config = dict(
    n_head=4,
    d_mlp=576,
    activation='swiglu',
    norm='rmsnorm',
    norm_place='pre',
    rope_fraction=1.0,
    qk_norm=True,
    parallel_block=True,
    init='normal',
    init_std_qkv=0.0246,
    init_std_o=0.0,
    lr_mult_o=3.0,
    lr_head=0.0144,
    batch_tokens=131072,
    train_tokens=611000000,
)
Each number is 500 + 40 x the weight over its row's rms, rounded and kept within 0 to 999. Layers, rows and columns count from 0. Numbers have three digits each. The size before them is the row's rms in percent of the matrix's.

# layer 6 MLP gate, 576x224, rms 0.291, rows 167-183, columns 112-167
101:574571477471439519535566468514507443505556471407491527506499501455534594461489510506548528599449470508451519441477513483510534489528494461453511568462543457565447536538
107:480471413491467460513512543473476493475517458512463449461494482600482542521497501473459539518541454558483501511527515449525463457480460518476523482544478527558483436427
086:494416475537455491484485524528488405489549453536458536451393529503458473410485478549514523489528497509475457491508512570537476481524484478502482438488470526486449532496
103:543504471528563468487542431427436491467497537482445446518466578479454459592549514586512461582413575450531508535562545408489473478458440499524473466527538509500455483518
086:541408424506528479514578486489553550540531462555481498477508533586507484486506515441465499432486481441514452557395558491482598509513509459467531538534484529476440515449
088:461544463531506509499449505471517532433503548515503549478507475505502529477492485490604547491504493478523495469464521452499530481514522511536519537514466473531418527539
122:501564421507578525547506490472461489452521589494507496459439477507429524524583461419550511530468424506479512540486476517494535490441462526563503551484540559540470449487
100:408495516471529476525529519553488504491437540503498515494520509484541452467582525526533507445521438500525454534530537560566502503496513493466513540401465555529550483525
115:513478499560456526521494548499483516543521486458518548455449444509482502453464484552474517438473534517513510498547558458499488513403510484526486439484502468504471489468
077:451538452439424421481454509495597610472512522566513484479452495494518523518505560469539486500469472508561511464437422450573546545555577514493510553466449525468458520460
108:468460471515436535562506448512462504521480465525485528490464477498453502527440482566579434488429531545531456555534626503445516479512516535457456586564452483541462440443
101:452559461434487511418501451410455513512515514488477531459484481494457489486483463547538465475526452461571444524397539447520533498521525546498569511505515393454529542518
111:486467537450587467534536501551470482553470599544502521505526464534531482458530483486537529497490502511486481538567520466506471450558570534494558538492466523521478503457
115:446536453514507455420499492534476514477515487545502548451485512489536480551593480545494469495427440503501480495459426473489505522511499521506610505501433480517469555466
015:435440522488476483536523515575469509504487503435496444469513499536544520518472494543427423445551578458469473540461476491438432549615520541489478505541512504472481437427
105:511449480495484530422473453473464533470476457553437546561499472536474497480536513576537464574478473506486466463558496546506593534478508377481553476613564431533503499471
090:444477492492479448452488489440463570532489435578458578565516548503445472534570512460561459370467477505511419511435502455486441543479521482500526575488427533458515519482
# layer 6 MLP up, 576x224, rms 0.312, rows 167-182, columns 112-167
101:609524404522579516518456412501508501524521513445559510501505464495539520553571506471528428516514466507400462532469504486501510451447507505472567531494495450473454521498
109:464466546428466440541562447578475534584472577493499549569549542444532483457514480561588524440537435560440526457513546550567547533492454497556467436478508579535506533572
094:505555485476496451471490531561529396452537444556505452487425533467451531438516514503552456489526470508508502537503492492511485516517492506503478527472570524520444452486
101:544562494439486525552541530501475482463540530482470475503532435570500560521537543398486525474484525501496550513494431463463525531514461504529494554502459478554539469531
087:481544576474445480572488483448474491532501493430491489478449518464638528543434458524494485458523494541571443518507467509507501529450487448444437508468459502482457541524
091:482574457403470467544498578531455442468487557523421618465479495542506515550527482540578450502415568447530478470553467487438455492551471556456525503475486517537521512470
113:456461510509486512496428551525585461481613503538499498491480537513549457437483530570570490539461513511458504475497497578512507508521539557424549454467487550536497471538
103:459482517462515537506501447539533459473529459458535530539466538452562517495472516485547497438506439537449475525508531534502465469502435552518536524453473534453509455474
117:448463500488539496530446548482495448471574505447440498422417484521469493488581487540413536503550507482513482460555530467494516503446523510473458494523500534541471504389
082:515558427454500547488490555472482509471557520489535526547495550482468522519540426502481491492556519452446543490508556540502470472495446493542457511564476435528562476513
115:527459498522469458532508545519591457495519538521560450460510504437503471530474537525474470502490472519475567438466411519491558508529422455557453459496542592513525547441
127:444531492498460527418533481434441520529495497460501518468526441485449479464525444573526518454511471456528509530432538400496485547517505525568540565492526401475528555529
111:493395512536515485573527507523529483542486530508530475435557457435461506484512495471505471484499525508478449535515517437472460462495559485557497545555483540517477535500
107:528508505478510501481535468444533479508472528511475427501516454543467527506469414466567500482505473470506461469473524509487462484421510511538456442465567474471500570545
016:411432520504455505582510565516508549498496390533514451521473550503466528524486502514446507499533595432474485568488448464432481544609508519480504470510573538464522410488
105:485488468565534583510503497575476584507541422564469485479517506533514451474511489518587493590551511511456496434556493542574539434502417465559527476472537510594489453539
# layer 6 MLP down (transposed), 576x224, rms 0.183, rows 167-182, columns 112-167
104:463513478486444469477480448481503461523462505515520486510408507517496609475544504532509479389526454467506490407479528491552477530596508503512425522466560546562451475534
120:548533456474434510573552548553542481490539481565478505491497526580490442441458500460555490431487468512458565456756487515546559556500505567541506521528456547479525445556
090:442480448495570570576456453465465586549471470440502487485505481451520480562496521547539496540438445496488574513469523533511558548499466553536535517552463538471522455506
099:457494517463492457533492527526497537499470410449512521472514542494520424478553459524502446476534508561536508467482437486519553479482528499498529462459455550461534536495
093:462456532454385538465448442526430456567489517423501492468537400461450462540506501487555488493454559531501560492501532503513509496451529458523533422427497549466483507529
086:515508539471501453591500508511504511494505466387494483510462516506483595486505556556461581502466491488491449494510556537493576509473548435483516551557533462469487525531
113:457464473500479532490514483589459584495456535480573488516484477516462477473473510502455426452598536541511607514526468439482484526528494537540473552431496485573491519505
100:423562482471460499497435458479436477445530541601480469470522474483522463568562494561489450562461536461495541525519482510538508585539506521542446373509458464463550514464
122:523502499549466514504533471410499576590529487479540471489482553493469445550483466568526525442521505442509437531493488491482574576512479576548439501459463426543481515476
081:502516551573445499467486448480529561511526524422467554507453445507398533533446499539513495532547494540478447498494492453503440509514507526510470478516512508598434606501
109:529590512506472573470480597546453445513453476501513427519474565506561481446570538508464493519546452524494433506495554560523516508497436457542492560445545489479491528604
123:547440571541498523545466534594528403458478450500503476518477567484529510526469550459461458507485499532474535483557502598458484491444496490428441480511483583524455470477
116:527499564444520524493513460531452510483515587418467620468464583512545490433486537428536546488506558558494518527523483560465499493532490525512480469547515477508495491492
128:516541491517511517452502459481548526494540548498521464501480495528525514531389472556488451458495526507525528491672543492515483514576524479486539544508452480530505506491
016:536461570457519445439500523502517444555536458522475484504494582508448430470551438475506480483475481538485551484446498592548471427448512441520540458493512510539558481546
112:546485574498454511569521427501468481535489489561447560486556510445515562610480531447501428435418491537469486437505450505515516496468472461508530431480497507546525529451